python train.py --n_layer=20 --d_model=128 --n_head=8 --n_kv_head=8 --head_dim=32 --d_mlp=512 --vocab_size=2048 --activation="gelu" --norm="layernorm" --norm_place="pre" --norm_eps=1e-05 --positions="learned" --qk_norm=false --attn_scale=0.177 --bias="none" --tie_embeddings=true --parallel_block=false --init="uniform" --init_std_qkv=0.0706 --init_std_o=0.0079 --init_std_up=0.0706 --init_std_down=0.00559 --init_out_by_depth=true --optimizer="adamw" --lr=0.00295 --beta1=0.9 --beta2=0.95 --weight_decay=0.049 --lr_head=0.00575 --warmup_steps=216 --schedule="wsd" --decay_fraction=0.509 --decay_shape="linear" --final_lr_fraction=0.0 --batch_tokens=16384 --seq_len=1024 --doc_mask=true --train_tokens=181700000 --steps=11091 --dataset="wikipedia_en"
Each number is 200 + 30 x the weight over its row's rms, rounded and kept within 0 to 999. Layers, rows and columns count from 0. The size before them is the row's rms in percent of the matrix's.

# down: layer 5 MLP down (transposed), 512x128, rms 0.141, rows 48-100, columns 64-127
# up: layer 5 MLP up, 512x128, rms 0.16, rows 49-100, columns 64-127
down48,100,272,211,195,174,207,225,164,206,201,215,221,190,201,258,213,162,170,209,179,212,221,219,167,218,175,184,239,163,171,246,154,202,138,176,242,177,195,136,169,237,206,208,201,174,147,176,216,182,199,220,209,187,216,172,178,172,201,232,198,237,211,178,166,184
up49,146,218,170,155,191,148,185,176,182,144,178,171,227,187,224,136,205,176,175,190,209,193,224,212,205,197,258,194,219,225,181,241,178,182,153,226,204,195,192,174,162,211,226,177,218,245,221,223,253,178,144,227,156,165,251,209,154,194,236,179,226,229,200,207,220
down49,117,217,186,153,173,194,153,181,177,210,192,193,168,170,248,201,217,151,162,183,170,207,226,214,221,200,220,165,232,204,187,180,190,199,204,275,173,193,206,198,248,216,169,190,241,154,173,181,192,180,163,223,175,235,247,177,219,210,214,174,257,218,213,187,221
up50,120,191,137,222,229,191,177,172,205,187,184,240,182,175,241,210,235,236,177,194,197,214,203,215,171,183,166,215,292,169,226,194,182,210,138,179,230,174,236,250,212,217,193,204,246,195,183,199,165,198,216,151,177,231,234,205,229,216,191,198,151,193,180,197,194
down50,122,212,211,219,149,176,136,213,175,231,181,225,200,170,211,263,168,231,198,236,188,239,225,212,165,195,187,228,240,184,163,210,194,187,193,204,195,239,171,218,187,210,266,215,200,183,138,212,159,215,171,192,182,184,177,181,204,261,110,116,163,171,213,188,206
up51,101,205,209,215,227,185,184,201,194,184,240,192,227,198,224,204,187,216,157,218,210,179,222,200,152,253,193,219,262,136,205,189,182,210,172,236,176,166,222,184,228,177,195,210,241,215,184,238,249,231,232,223,199,207,189,208,199,182,191,166,220,219,253,197,225
down51,097,227,255,252,166,155,133,204,212,158,205,221,208,195,234,210,179,203,207,181,192,237,198,177,215,208,189,185,143,217,211,189,208,190,224,226,190,225,158,180,239,233,243,209,172,180,218,197,238,195,235,225,231,177,187,167,152,213,144,162,220,165,228,195,145
up52,105,216,219,172,219,188,218,211,244,193,214,199,249,155,159,121,198,155,192,217,210,229,231,177,140,205,195,196,209,198,219,223,195,207,224,171,198,196,236,207,185,161,207,221,218,160,211,241,162,222,221,217,228,168,183,262,211,118,167,221,202,164,157,160,213
down52,099,172,148,211,195,185,237,207,187,172,206,188,174,169,263,174,254,250,223,179,208,208,175,197,193,185,205,210,188,220,202,186,175,198,182,163,212,136,219,208,148,226,224,132,160,222,202,182,222,169,163,130,161,186,207,124,206,227,219,195,201,210,243,212,216
up53,099,138,209,158,180,207,229,167,239,198,229,185,171,161,190,150,181,244,171,207,188,209,205,150,204,230,171,191,183,243,232,228,202,256,213,222,207,224,185,192,209,183,231,196,207,196,212,212,175,152,142,202,229,230,159,222,196,147,179,148,240,160,185,185,176
down53,104,210,209,216,225,210,217,195,160,212,200,206,228,246,210,206,212,205,240,234,165,121,186,265,183,208,194,153,207,207,185,228,210,305,213,197,182,168,187,187,194,145,150,201,190,198,228,151,210,154,167,212,184,260,163,212,219,174,175,163,198,198,165,201,210
up54,095,223,187,160,202,201,213,192,203,180,171,211,205,208,199,225,182,189,164,196,256,190,231,201,221,205,253,199,266,157,152,190,183,228,175,232,190,130,154,197,194,173,204,202,175,240,204,165,156,273,189,221,161,143,228,200,217,202,230,207,206,235,162,135,220
down54,099,216,226,138,165,204,177,184,160,135,266,223,171,199,215,217,181,212,220,161,195,241,227,197,161,214,178,181,222,246,225,216,208,189,206,180,173,221,151,208,227,199,222,239,221,177,142,173,208,161,190,177,187,218,153,229,207,252,233,225,192,198,221,170,164
up55,094,227,175,224,203,188,238,166,184,212,182,119,252,202,217,226,282,173,157,167,234,181,223,205,203,216,183,213,263,173,142,161,182,234,212,182,290,204,179,173,204,179,187,206,240,181,188,171,206,178,183,225,195,206,221,221,195,221,214,173,159,198,180,189,255
down55,107,178,219,208,223,199,180,251,241,206,203,232,220,259,139,188,113,257,173,203,181,205,184,213,174,213,202,167,146,177,230,228,149,175,182,203,181,195,241,197,225,202,232,197,130,197,209,259,195,197,233,178,213,206,169,219,195,177,195,197,191,198,198,258,139
up56,104,230,208,198,265,158,215,153,205,190,206,237,205,201,220,208,251,185,184,206,173,158,251,188,222,205,168,198,214,181,205,225,194,181,157,235,271,254,164,212,123,211,195,208,229,232,185,253,161,233,219,205,183,218,210,206,222,163,191,218,227,152,164,222,181
down56,099,235,217,117,186,191,194,211,258,158,193,245,160,217,256,187,158,214,205,216,215,192,247,191,235,188,191,119,207,194,158,232,196,234,238,169,240,187,198,176,179,181,198,225,251,203,156,203,204,177,199,200,252,188,202,189,198,215,233,171,217,194,217,210,243
up57,094,195,218,217,203,191,192,201,189,189,214,168,235,199,149,161,263,163,211,213,183,158,191,123,244,235,222,193,191,249,214,237,179,193,201,214,234,269,159,205,155,185,221,179,201,194,235,275,234,191,236,178,220,213,242,211,250,216,194,236,213,129,241,160,198
down57,098,193,194,228,243,209,197,191,242,162,128,174,224,253,164,201,152,239,211,191,139,184,249,176,208,234,216,161,184,197,286,215,196,204,209,221,173,174,168,196,204,172,185,184,232,246,193,216,172,145,198,220,188,157,198,156,257,170,199,185,193,186,213,200,186
up58,074,203,120,201,226,142,205,222,208,167,164,173,240,213,176,167,222,215,248,270,198,158,179,138,190,215,201,202,215,139,184,181,195,239,187,210,214,176,210,187,149,205,206,139,216,210,240,261,236,219,224,154,270,206,201,199,226,235,210,197,168,195,211,172,200
down58,086,183,151,221,188,187,185,214,228,176,199,190,190,151,191,205,233,218,181,258,170,170,185,114,168,221,172,189,236,178,255,207,142,240,155,194,209,180,177,227,165,220,199,216,231,228,211,200,173,241,146,185,272,150,237,197,167,209,294,214,198,218,205,170,203
up59,087,219,184,201,188,202,218,164,185,186,217,176,224,222,215,176,255,195,174,165,254,202,134,221,180,212,244,212,230,174,141,195,191,209,192,194,181,169,192,209,227,171,196,156,245,226,221,176,232,196,170,142,199,219,169,217,165,225,254,170,150,181,244,182,162
down59,083,152,279,193,230,204,192,277,219,197,191,216,229,156,183,246,181,217,228,197,192,186,247,181,189,205,169,185,152,181,258,192,213,187,209,215,234,256,197,227,196,212,190,215,160,171,162,205,183,229,202,274,223,182,206,192,230,204,135,189,219,196,227,216,214
up60,087,163,126,215,186,189,164,199,209,158,200,235,225,183,210,169,188,227,222,221,191,188,199,202,217,207,202,166,191,173,229,233,180,198,178,207,201,189,189,226,196,185,221,245,221,255,240,218,191,204,226,163,187,144,207,193,221,160,233,220,185,187,183,198,213
down60,100,161,145,214,186,175,206,230,186,223,188,187,197,205,189,176,254,207,228,255,178,188,170,223,224,207,199,254,164,191,186,211,149,245,172,151,211,230,236,245,192,231,188,226,206,214,228,201,197,197,202,189,179,164,205,223,175,195,281,221,179,203,244,162,215
up61,105,210,199,170,211,223,222,163,197,211,206,145,181,170,193,206,201,156,168,234,202,231,259,203,216,195,160,151,214,170,164,183,188,257,211,187,195,201,240,156,169,222,195,187,212,155,229,206,176,189,193,230,263,132,226,222,183,169,177,201,226,224,172,155,198
down61,118,212,206,172,186,207,217,187,240,206,280,183,165,208,201,199,234,180,220,258,207,188,201,169,231,144,135,222,167,157,144,150,211,203,153,210,192,203,189,191,168,246,199,173,205,159,184,201,209,188,209,251,132,212,214,191,248,204,179,196,220,252,211,226,172
up62,101,216,197,169,162,221,170,159,218,185,200,158,164,218,233,189,222,237,153,212,237,201,211,165,112,247,211,208,261,232,220,225,181,205,214,164,228,173,180,234,181,216,191,172,226,244,227,187,186,254,209,194,204,179,171,229,202,203,238,247,222,192,276,203,177
down62,092,199,230,182,218,234,227,198,228,221,292,217,247,188,218,191,158,150,197,207,157,132,143,197,211,185,236,160,179,198,153,221,164,245,175,185,201,209,231,264,235,202,268,232,181,228,210,181,202,157,189,232,162,186,242,175,247,185,194,199,181,204,183,229,195
up63,106,222,179,236,212,189,213,178,218,192,215,146,205,211,193,127,230,181,257,207,212,191,208,177,223,186,234,194,206,203,168,185,186,196,229,226,236,207,189,179,150,193,201,227,195,183,201,201,184,217,245,147,253,213,225,217,186,213,206,224,206,135,228,109,146
down63,103,229,215,189,213,208,263,214,223,200,190,178,222,174,213,173,208,199,218,210,161,166,232,208,235,196,203,206,217,154,230,238,170,186,235,246,281,225,205,234,138,213,180,132,112,185,185,164,193,250,192,193,260,160,200,226,227,233,217,190,192,179,238,226,226
up64,098,118,179,187,240,198,195,192,196,171,211,211,181,197,183,228,189,190,231,234,194,203,158,164,154,269,152,211,205,162,228,229,168,258,198,189,228,214,227,168,191,199,217,136,245,264,219,220,199,199,222,203,169,203,216,235,251,193,230,188,199,210,197,171,201
down64,109,196,213,234,208,158,206,252,216,127,166,200,160,196,205,189,207,183,177,180,194,174,218,204,180,224,247,223,215,202,178,228,180,179,204,192,215,177,192,229,177,260,241,215,155,285,272,140,263,228,166,180,196,196,191,196,226,224,197,184,180,215,202,206,160
up65,103,199,169,218,187,162,155,234,195,133,200,188,194,169,207,133,191,152,186,177,185,188,204,199,186,172,243,198,180,199,282,185,190,174,164,179,168,201,189,220,198,232,222,215,205,222,286,197,222,182,182,257,254,145,215,174,162,197,185,200,216,212,237,128,214
down65,095,209,190,227,185,173,200,153,179,202,238,220,180,191,268,205,184,155,145,172,198,240,173,252,189,233,230,192,230,194,244,178,206,187,176,188,216,253,222,222,263,227,201,188,174,197,191,199,226,175,228,193,231,221,184,203,205,234,184,201,230,193,182,269,222
up66,098,197,191,190,245,185,156,192,200,200,173,165,237,149,205,209,286,119,253,198,197,254,237,172,239,158,187,167,280,198,181,232,191,196,201,214,231,199,181,173,154,198,179,196,246,160,201,190,185,253,200,230,154,179,232,266,254,183,194,190,128,202,176,212,173
down66,088,213,192,144,188,271,220,210,223,183,240,189,213,229,215,256,241,189,207,195,208,195,214,190,172,244,196,223,211,225,238,223,210,188,204,212,172,208,183,163,190,211,218,231,163,184,145,162,191,260,215,247,210,202,173,219,158,251,206,219,208,160,201,178,217
up67,123,242,155,173,210,183,151,228,193,208,187,207,222,153,216,191,195,234,247,205,234,138,224,230,170,167,179,211,193,171,162,235,193,158,157,184,218,222,222,186,181,183,237,164,209,210,236,188,241,184,202,214,238,165,254,236,174,184,216,208,175,228,162,236,215
down67,122,211,220,168,217,202,211,202,275,184,194,200,235,134,227,219,167,217,192,211,243,139,208,168,217,229,159,233,227,188,209,219,201,206,210,151,216,168,210,196,235,193,207,214,189,198,188,205,259,222,210,171,239,184,252,241,154,177,211,154,232,193,219,262,217
up68,139,197,189,186,223,210,206,192,222,209,133,233,210,210,133,211,170,249,240,231,234,148,170,205,260,194,173,198,192,184,195,202,189,182,215,218,180,217,166,182,205,156,243,160,205,188,214,281,131,213,225,136,174,195,184,226,221,191,255,271,205,137,195,209,215
down68,140,199,203,164,198,228,221,189,196,169,147,201,235,263,180,177,186,220,248,235,212,180,194,177,207,186,185,151,241,229,187,216,193,160,256,229,220,247,211,173,201,151,217,114,204,189,188,230,182,170,211,212,153,184,219,208,231,188,242,260,174,165,242,223,234
up69,095,216,200,201,230,193,181,158,187,210,211,172,235,179,120,209,182,228,262,225,224,230,178,165,224,175,168,164,208,204,178,162,185,189,201,164,179,189,171,165,143,190,192,175,199,172,220,254,191,214,249,168,245,215,196,284,193,220,206,216,203,178,190,131,179
down69,094,160,191,193,209,200,204,153,201,259,203,178,240,272,198,221,166,213,213,220,185,234,196,252,242,207,199,159,180,146,173,204,208,214,225,255,176,185,238,194,228,201,249,193,152,265,218,152,168,177,188,188,157,171,197,206,253,118,195,117,229,191,201,227,185
up70,096,192,200,205,202,170,164,228,280,167,247,204,196,167,207,144,203,201,236,241,224,221,193,170,161,235,178,171,178,212,256,267,199,184,225,196,236,217,176,159,206,213,198,140,255,178,192,254,204,208,241,171,189,228,199,208,169,212,199,251,204,180,222,179,139
down70,084,189,249,202,169,228,234,199,192,194,227,175,234,217,232,271,182,199,198,203,201,219,210,249,236,234,149,219,207,182,183,177,194,233,160,180,163,157,191,229,188,191,177,202,147,251,194,238,135,151,187,219,185,237,185,201,192,163,179,190,182,219,185,205,199
up71,091,198,176,196,215,101,250,239,216,173,159,196,186,220,187,209,233,206,222,271,214,165,166,187,151,223,229,224,214,157,188,211,170,193,215,224,209,200,156,214,178,189,280,146,206,210,222,218,199,206,188,135,208,222,182,197,213,215,233,215,194,141,229,140,211
down71,106,198,192,143,212,216,180,164,221,146,167,174,174,193,144,149,225,190,229,195,200,179,227,170,267,198,211,135,232,239,212,226,176,216,135,208,244,160,227,187,214,209,154,188,225,193,202,226,220,197,180,229,192,175,183,215,220,160,229,206,166,249,183,197,126
up72,105,128,175,189,206,202,231,223,215,217,213,246,183,207,183,219,180,154,205,232,191,155,144,209,190,246,104,178,171,160,216,176,199,228,228,180,199,221,212,187,205,151,231,156,233,175,167,260,199,206,220,218,163,242,226,214,225,159,220,152,168,181,164,188,182
down72,104,182,231,177,233,221,249,183,187,254,196,197,209,198,194,202,219,138,160,235,140,175,203,280,204,188,192,219,207,205,181,144,188,217,233,199,263,233,242,221,204,229,206,168,162,147,178,206,196,170,174,185,175,226,202,198,181,187,193,194,189,227,193,214,165
up73,117,215,204,183,181,164,125,178,175,154,163,242,203,217,208,178,169,172,227,186,227,176,163,218,215,168,209,195,203,205,186,206,185,240,150,185,215,192,232,192,211,196,225,175,203,265,255,187,243,186,139,239,190,193,191,217,153,210,232,160,123,199,203,203,212
down73,115,272,202,199,245,166,191,188,181,246,154,203,232,226,232,202,155,147,238,183,186,217,194,213,206,199,187,192,211,215,201,194,195,225,185,217,183,225,191,263,218,218,185,217,184,189,175,227,201,134,215,228,196,297,187,218,157,198,264,174,183,227,162,226,161
up74,109,201,215,157,179,215,225,172,238,201,223,206,164,207,194,192,224,207,150,230,239,174,236,177,185,226,228,213,193,244,214,228,197,201,202,238,167,143,127,188,201,251,194,196,252,216,183,217,214,182,177,153,191,207,177,208,135,184,207,209,200,187,220,221,177
down74,102,181,201,200,216,258,162,179,198,201,214,187,220,218,222,133,206,181,173,150,239,226,264,242,197,157,281,170,200,229,196,200,194,141,232,243,205,178,172,186,217,249,190,194,222,190,123,212,163,201,189,231,207,143,185,204,209,181,232,201,237,173,216,166,247
up75,145,181,196,159,217,132,228,245,205,149,247,227,232,178,213,194,185,164,179,189,187,221,166,223,176,214,226,156,192,160,240,205,188,222,202,161,191,240,217,223,199,151,271,203,216,247,190,219,236,216,236,225,181,177,170,198,219,124,208,193,228,202,210,191,195
down75,117,206,249,189,190,185,261,204,200,144,261,205,201,171,220,227,201,185,188,168,164,201,203,251,177,161,164,196,204,190,222,191,187,194,222,200,205,291,217,155,198,161,218,240,245,195,160,154,245,222,250,205,218,180,176,231,184,172,187,190,215,193,182,229,211
up76,082,194,190,163,202,204,173,196,237,176,237,205,197,135,163,170,163,164,183,204,142,206,214,194,174,209,146,159,180,191,241,233,197,205,194,154,184,219,196,222,234,142,209,170,221,205,187,296,158,196,248,213,197,172,168,236,202,152,190,247,161,196,214,158,188
down76,079,192,253,170,172,176,244,225,206,216,189,239,189,235,191,223,192,189,191,241,214,277,150,167,244,166,195,187,202,216,177,193,157,191,209,198,189,185,239,172,204,219,184,218,138,206,158,175,206,200,177,203,263,206,143,188,168,262,191,226,211,208,199,249,227
up77,099,174,172,225,201,213,239,183,190,198,209,182,184,192,167,244,208,207,148,174,240,191,172,201,184,268,232,181,190,224,167,167,188,261,227,134,177,196,224,187,220,210,240,163,209,230,189,178,234,229,184,230,197,90,230,185,164,143,248,175,214,230,172,174,238
down77,107,190,223,223,208,245,170,274,158,144,241,246,136,245,200,226,222,178,177,219,164,190,189,194,232,207,201,174,205,191,192,164,219,195,259,194,175,214,198,231,163,212,207,200,239,162,181,196,247,169,245,234,174,231,191,189,212,257,147,164,186,173,249,178,182
up78,084,148,196,213,197,217,227,223,327,197,216,254,155,204,213,190,172,222,156,202,220,192,169,152,247,255,199,107,178,175,235,233,201,235,192,236,191,165,170,203,228,205,201,164,182,218,222,175,205,207,199,222,215,152,238,194,223,182,198,204,252,190,179,145,196
down78,095,194,194,179,197,243,185,198,200,241,196,199,177,214,212,168,293,155,207,188,177,176,266,234,163,164,187,256,193,168,168,167,198,236,192,194,191,189,220,193,209,166,204,189,191,241,188,234,177,199,253,221,178,244,162,192,188,208,188,175,187,165,192,267,161
up79,102,166,207,167,181,172,198,211,193,208,177,180,244,207,198,221,220,227,233,199,217,168,239,142,216,219,252,162,210,235,139,182,192,263,225,235,238,169,196,193,160,189,207,158,190,216,203,155,182,210,192,232,185,154,215,218,179,181,197,222,125,238,200,204,219
down79,093,177,214,231,180,199,171,202,224,267,182,219,230,182,216,184,202,188,184,242,198,173,213,200,212,196,182,160,188,256,190,165,206,143,241,236,188,182,194,211,206,201,197,195,169,264,148,207,161,196,197,263,241,233,221,209,192,226,210,168,226,186,200,170,193
up80,085,207,132,200,210,181,229,226,270,162,169,205,186,204,200,176,189,189,219,213,164,199,168,180,241,175,191,156,187,127,182,188,185,228,217,212,184,183,203,184,194,170,213,227,232,188,226,209,244,211,175,172,222,226,187,192,220,205,221,234,216,197,185,199,177
down80,100,185,201,214,196,200,185,200,187,129,202,204,218,208,147,200,236,218,191,239,201,137,161,169,171,252,173,188,149,262,191,241,186,245,169,169,258,203,183,192,232,178,135,210,231,228,212,174,143,223,227,173,229,187,206,178,170,192,205,246,158,236,183,209,199
up81,082,203,109,184,233,133,173,228,186,197,153,230,228,162,173,160,251,196,226,228,169,149,196,149,202,200,188,203,206,209,199,218,189,186,155,189,151,185,144,193,156,223,206,196,224,182,228,174,218,269,194,177,209,210,206,219,201,158,253,216,151,204,239,139,165
down81,092,178,156,165,151,128,213,196,142,195,163,237,214,180,162,178,244,211,224,228,173,161,165,110,182,231,219,191,188,195,190,202,182,232,125,173,194,212,196,235,165,220,272,212,218,235,212,217,257,216,193,189,225,205,253,200,190,162,218,185,182,188,259,153,225
up82,094,175,191,167,203,176,215,185,192,200,177,193,253,186,175,202,194,251,163,232,268,208,250,198,215,174,234,193,239,251,131,202,188,243,195,217,183,180,179,253,191,190,179,179,190,234,207,174,148,219,173,236,168,140,184,249,146,182,216,224,195,217,212,274,216
down82,078,188,223,184,245,228,137,188,203,246,228,209,202,166,210,148,212,225,199,210,153,206,213,216,192,218,202,206,182,168,243,185,187,161,265,185,275,212,203,179,185,180,186,214,210,224,178,222,195,143,220,187,177,227,222,157,238,263,200,208,226,206,218,158,185
up83,100,229,226,240,236,188,244,160,216,185,210,135,205,141,176,150,206,147,141,226,199,189,220,207,198,222,185,188,203,199,225,191,190,154,172,165,157,215,182,198,178,232,213,185,208,190,257,226,240,215,226,227,246,153,196,228,142,164,201,173,227,169,247,193,229
down83,100,184,215,152,226,147,158,209,152,190,194,227,186,207,178,184,256,232,287,181,212,159,220,206,224,176,231,203,211,176,156,213,189,237,207,263,202,207,215,197,201,195,220,209,142,156,225,174,165,154,189,235,234,198,195,218,276,222,148,155,195,206,149,170,258
up84,090,212,144,232,249,129,197,193,216,135,158,169,217,116,193,167,236,179,199,193,175,194,202,181,157,198,181,234,204,189,215,201,180,189,143,155,212,193,200,234,218,196,183,191,256,205,237,219,221,191,227,190,239,161,193,193,183,203,244,197,198,224,210,202,184
down84,105,201,181,213,181,195,226,238,148,185,207,180,193,197,170,203,229,231,236,224,175,147,175,157,184,181,211,202,158,165,211,215,177,241,167,185,182,166,210,226,195,213,235,214,223,199,264,187,188,218,181,232,172,173,264,187,177,177,196,239,209,239,248,202,257
up85,097,192,214,157,220,171,249,156,221,198,166,213,201,177,195,226,191,195,174,245,236,225,178,223,160,193,255,182,234,181,253,194,196,199,199,157,155,175,196,266,236,146,220,182,240,176,204,220,179,253,139,208,220,194,185,209,165,129,203,200,204,153,212,221,213
down85,090,203,212,246,198,199,162,200,219,224,186,185,230,219,233,186,152,194,198,212,222,200,217,191,162,145,158,156,184,188,141,174,229,178,205,215,179,259,214,165,145,200,149,220,153,199,166,158,206,177,190,185,251,238,205,170,200,234,194,211,183,202,209,235,208
up86,105,223,177,244,210,118,204,230,192,192,165,154,261,188,162,178,243,233,262,167,219,205,230,227,203,155,198,209,214,219,192,169,186,197,197,183,229,231,193,172,156,180,228,173,195,196,202,178,186,180,234,216,243,187,205,208,211,233,193,187,155,220,216,254,152
down86,094,219,220,172,157,175,244,157,203,206,225,221,230,172,202,183,234,194,224,178,207,208,205,179,167,256,176,190,188,243,190,198,198,186,256,235,196,170,219,174,218,143,218,267,172,200,151,245,228,221,186,218,236,193,228,171,140,211,185,235,241,195,210,230,153
up87,101,206,191,178,227,189,170,250,206,196,229,256,193,222,184,210,188,215,210,158,160,187,150,245,195,168,170,212,212,215,238,207,191,206,211,170,170,187,241,216,180,156,221,181,259,161,221,214,193,170,231,192,236,205,194,211,263,174,193,195,158,218,180,183,167
down87,112,218,181,181,174,212,187,133,198,174,168,213,196,217,217,225,201,218,236,153,228,196,199,223,213,206,243,214,259,192,198,228,241,187,180,176,239,209,228,146,182,195,210,165,186,207,222,240,221,134,246,225,257,168,202,209,234,173,178,244,188,176,223,225,191
up88,115,150,175,228,195,163,167,268,239,144,224,189,186,193,200,186,226,190,234,213,168,243,157,164,162,174,169,183,191,225,190,182,183,235,251,218,212,152,214,184,209,210,196,159,229,194,210,208,200,204,189,149,248,222,205,211,207,240,167,254,192,217,279,98,164
down88,107,222,256,239,166,214,234,141,166,196,168,171,131,186,188,203,171,160,193,202,180,155,217,246,226,218,174,164,143,206,212,149,210,237,190,200,250,227,191,230,227,181,156,216,189,244,210,160,205,150,195,243,236,210,220,183,188,181,216,195,177,209,171,178,173
up89,095,118,212,204,202,168,250,236,207,173,206,226,183,218,205,250,201,168,219,246,217,198,152,160,215,198,209,137,200,210,178,209,184,248,204,237,219,182,215,163,206,241,187,156,221,188,179,190,234,237,243,183,123,222,198,199,255,239,221,185,159,206,198,179,149
down89,097,218,216,184,184,184,252,218,183,202,261,199,207,207,211,198,151,168,136,203,228,213,148,155,166,147,166,218,222,266,195,197,190,203,250,198,197,229,256,182,199,223,154,224,177,183,149,172,207,231,201,247,204,201,203,128,158,214,242,213,212,186,228,235,230
up90,098,198,162,191,186,169,167,243,240,168,204,189,221,173,230,203,222,246,250,156,230,226,247,197,207,180,192,179,199,200,239,230,188,213,204,215,238,237,206,255,216,212,204,133,201,197,195,199,163,225,219,211,258,181,243,193,255,179,187,202,187,186,198,234,161
down90,091,239,225,196,182,198,138,193,171,142,171,191,225,218,170,225,193,193,182,208,185,222,209,209,230,157,174,229,183,223,213,252,192,201,173,198,163,165,198,201,231,230,239,208,197,147,159,209,186,189,197,185,244,208,247,239,225,189,216,167,176,257,207,199,214
up91,092,178,185,131,220,180,227,197,219,176,186,244,201,184,202,226,217,162,186,204,181,196,213,171,212,259,256,200,230,150,188,194,183,220,178,215,174,140,129,247,200,181,190,226,211,261,204,197,207,228,162,195,219,204,221,186,195,144,222,188,224,207,186,191,221
down91,082,238,194,181,152,196,168,152,217,224,213,232,229,225,232,218,207,136,172,220,248,224,213,217,126,124,204,143,207,234,208,194,182,186,208,176,188,213,174,230,242,179,195,251,197,165,136,208,212,206,199,198,232,202,179,198,180,189,251,181,175,232,231,218,171
up92,093,211,207,192,207,197,223,205,244,219,206,160,249,196,199,149,258,143,172,173,224,213,235,238,181,227,182,174,193,137,178,199,203,192,250,186,241,183,186,242,222,170,239,153,253,192,182,250,167,253,179,240,191,192,214,299,194,148,234,217,167,152,189,201,213
down92,094,224,231,213,157,239,226,184,159,219,227,158,177,274,247,204,225,146,208,181,165,171,170,238,182,141,190,221,206,169,200,197,222,221,212,180,218,224,185,216,245,227,233,236,177,226,217,165,200,182,205,232,212,222,153,227,209,236,179,209,199,194,192,196,211
up93,079,183,143,190,226,141,199,245,186,170,132,211,197,170,144,172,264,197,256,269,127,199,207,153,190,205,195,202,244,144,223,214,196,208,127,152,179,161,157,224,206,212,210,183,220,197,218,205,209,219,199,182,198,200,203,196,222,213,205,171,168,193,230,198,226
down93,082,191,109,188,189,157,202,211,175,179,175,194,208,187,190,207,197,230,216,207,185,206,183,107,186,233,166,167,198,210,213,240,103,227,172,200,244,207,172,163,200,234,220,168,189,236,255,239,194,242,219,208,202,184,195,216,195,176,186,208,216,228,223,151,188
up94,132,137,163,201,222,187,245,250,199,202,188,184,257,170,215,203,234,174,195,190,182,237,195,225,217,246,217,140,207,186,174,214,177,176,239,181,179,216,202,254,172,171,208,221,284,210,186,256,256,182,215,169,220,202,227,208,214,227,272,222,232,217,207,150,155
down94,134,188,217,185,206,211,240,220,168,237,232,231,253,225,224,149,219,223,224,188,192,224,232,230,230,211,232,130,191,188,114,235,196,178,279,238,175,192,206,197,195,200,224,222,223,228,175,196,232,182,210,213,193,185,210,186,143,220,236,161,198,156,249,172,193
up95,091,176,212,152,176,191,228,161,230,211,223,186,233,180,175,191,172,224,168,181,251,185,199,207,211,243,131,159,159,205,181,201,200,208,182,157,186,227,183,181,195,173,261,177,227,185,183,220,216,174,219,246,205,190,200,216,145,148,241,176,186,253,166,206,163
down95,087,180,228,184,199,222,242,243,191,226,177,201,149,294,166,210,194,206,210,220,201,192,134,190,214,195,166,222,248,178,189,190,190,219,193,195,222,212,235,226,180,227,219,238,149,255,268,201,216,233,196,197,179,196,226,239,192,178,241,170,225,164,216,189,186
up96,093,232,201,204,220,205,206,152,187,210,215,158,183,242,123,174,181,175,178,260,208,179,214,166,174,249,185,222,224,216,177,198,177,203,194,178,231,250,252,176,191,198,234,169,190,180,234,183,161,208,217,187,219,202,228,225,204,222,199,184,228,156,209,180,234
down96,102,188,218,251,177,156,177,172,249,238,122,186,196,214,200,175,155,198,181,173,209,267,199,172,228,211,189,236,206,217,221,269,198,190,277,177,262,193,230,224,167,243,162,206,196,249,147,236,182,188,203,192,251,164,213,216,225,215,259,187,224,173,147,163,244
up97,079,172,185,160,212,166,223,192,206,208,201,204,188,200,206,161,216,200,192,273,168,176,262,152,165,190,202,212,200,193,254,218,181,195,186,217,227,254,206,236,213,145,270,249,210,228,267,263,201,158,158,196,213,188,215,193,204,121,176,172,211,143,208,199,252
down97,082,244,239,217,119,222,178,196,203,197,209,205,241,168,232,230,143,189,184,162,208,226,159,197,209,226,201,297,169,202,199,194,183,155,185,236,211,231,150,180,166,208,208,193,182,181,198,214,178,202,195,189,238,222,172,234,206,206,215,204,220,212,182,153,221
up98,094,249,153,165,183,168,240,166,183,176,209,147,242,207,172,166,223,238,157,202,232,179,227,227,189,239,245,240,263,180,189,178,191,216,177,162,153,181,185,179,190,143,182,219,202,270,198,181,195,205,166,222,216,149,157,188,165,191,190,158,191,215,203,206,219
down98,095,240,220,192,192,193,197,235,211,223,257,180,163,259,213,198,243,178,208,150,192,219,235,185,155,176,232,258,239,210,195,200,209,213,261,216,216,199,159,213,223,209,160,221,165,197,145,212,231,184,183,189,195,155,187,216,189,213,154,230,209,204,165,158,201
up99,102,188,212,236,214,204,182,233,242,192,216,164,175,118,150,208,241,211,190,184,159,197,162,222,215,229,207,187,192,213,222,193,182,186,203,158,215,234,181,184,185,152,231,229,230,183,198,221,168,170,169,228,229,196,173,237,183,112,198,207,169,228,199,176,192
down99,094,211,197,181,241,215,186,206,217,177,146,194,151,221,216,181,224,207,238,183,226,189,192,219,238,179,245,239,234,182,136,197,154,248,154,225,140,208,198,232,224,222,258,235,192,241,192,167,190,197,179,237,189,215,193,171,211,244,201,176,180,212,163,223,192
up100,099,210,221,161,210,203,202,167,190,221,197,186,255,200,183,186,261,246,186,222,250,198,212,219,198,193,223,211,334,217,159,180,177,207,170,137,193,208,138,199,162,207,207,215,223,180,216,227,153,207,139,223,182,229,189,288,191,212,208,232,137,208,184,251,214
down100,092,199,191,218,202,149,213,215,188,170,200,211,131,187,200,188,203,135,257,185,180,192,194,196,206,181,167,214,108,173,259,233,211,227,257,261,172,215,219,224,249,190,188,205,162,180,166,195,223,213,215,189,234,184,184,165,223,197,246,155,222,166,191,199,222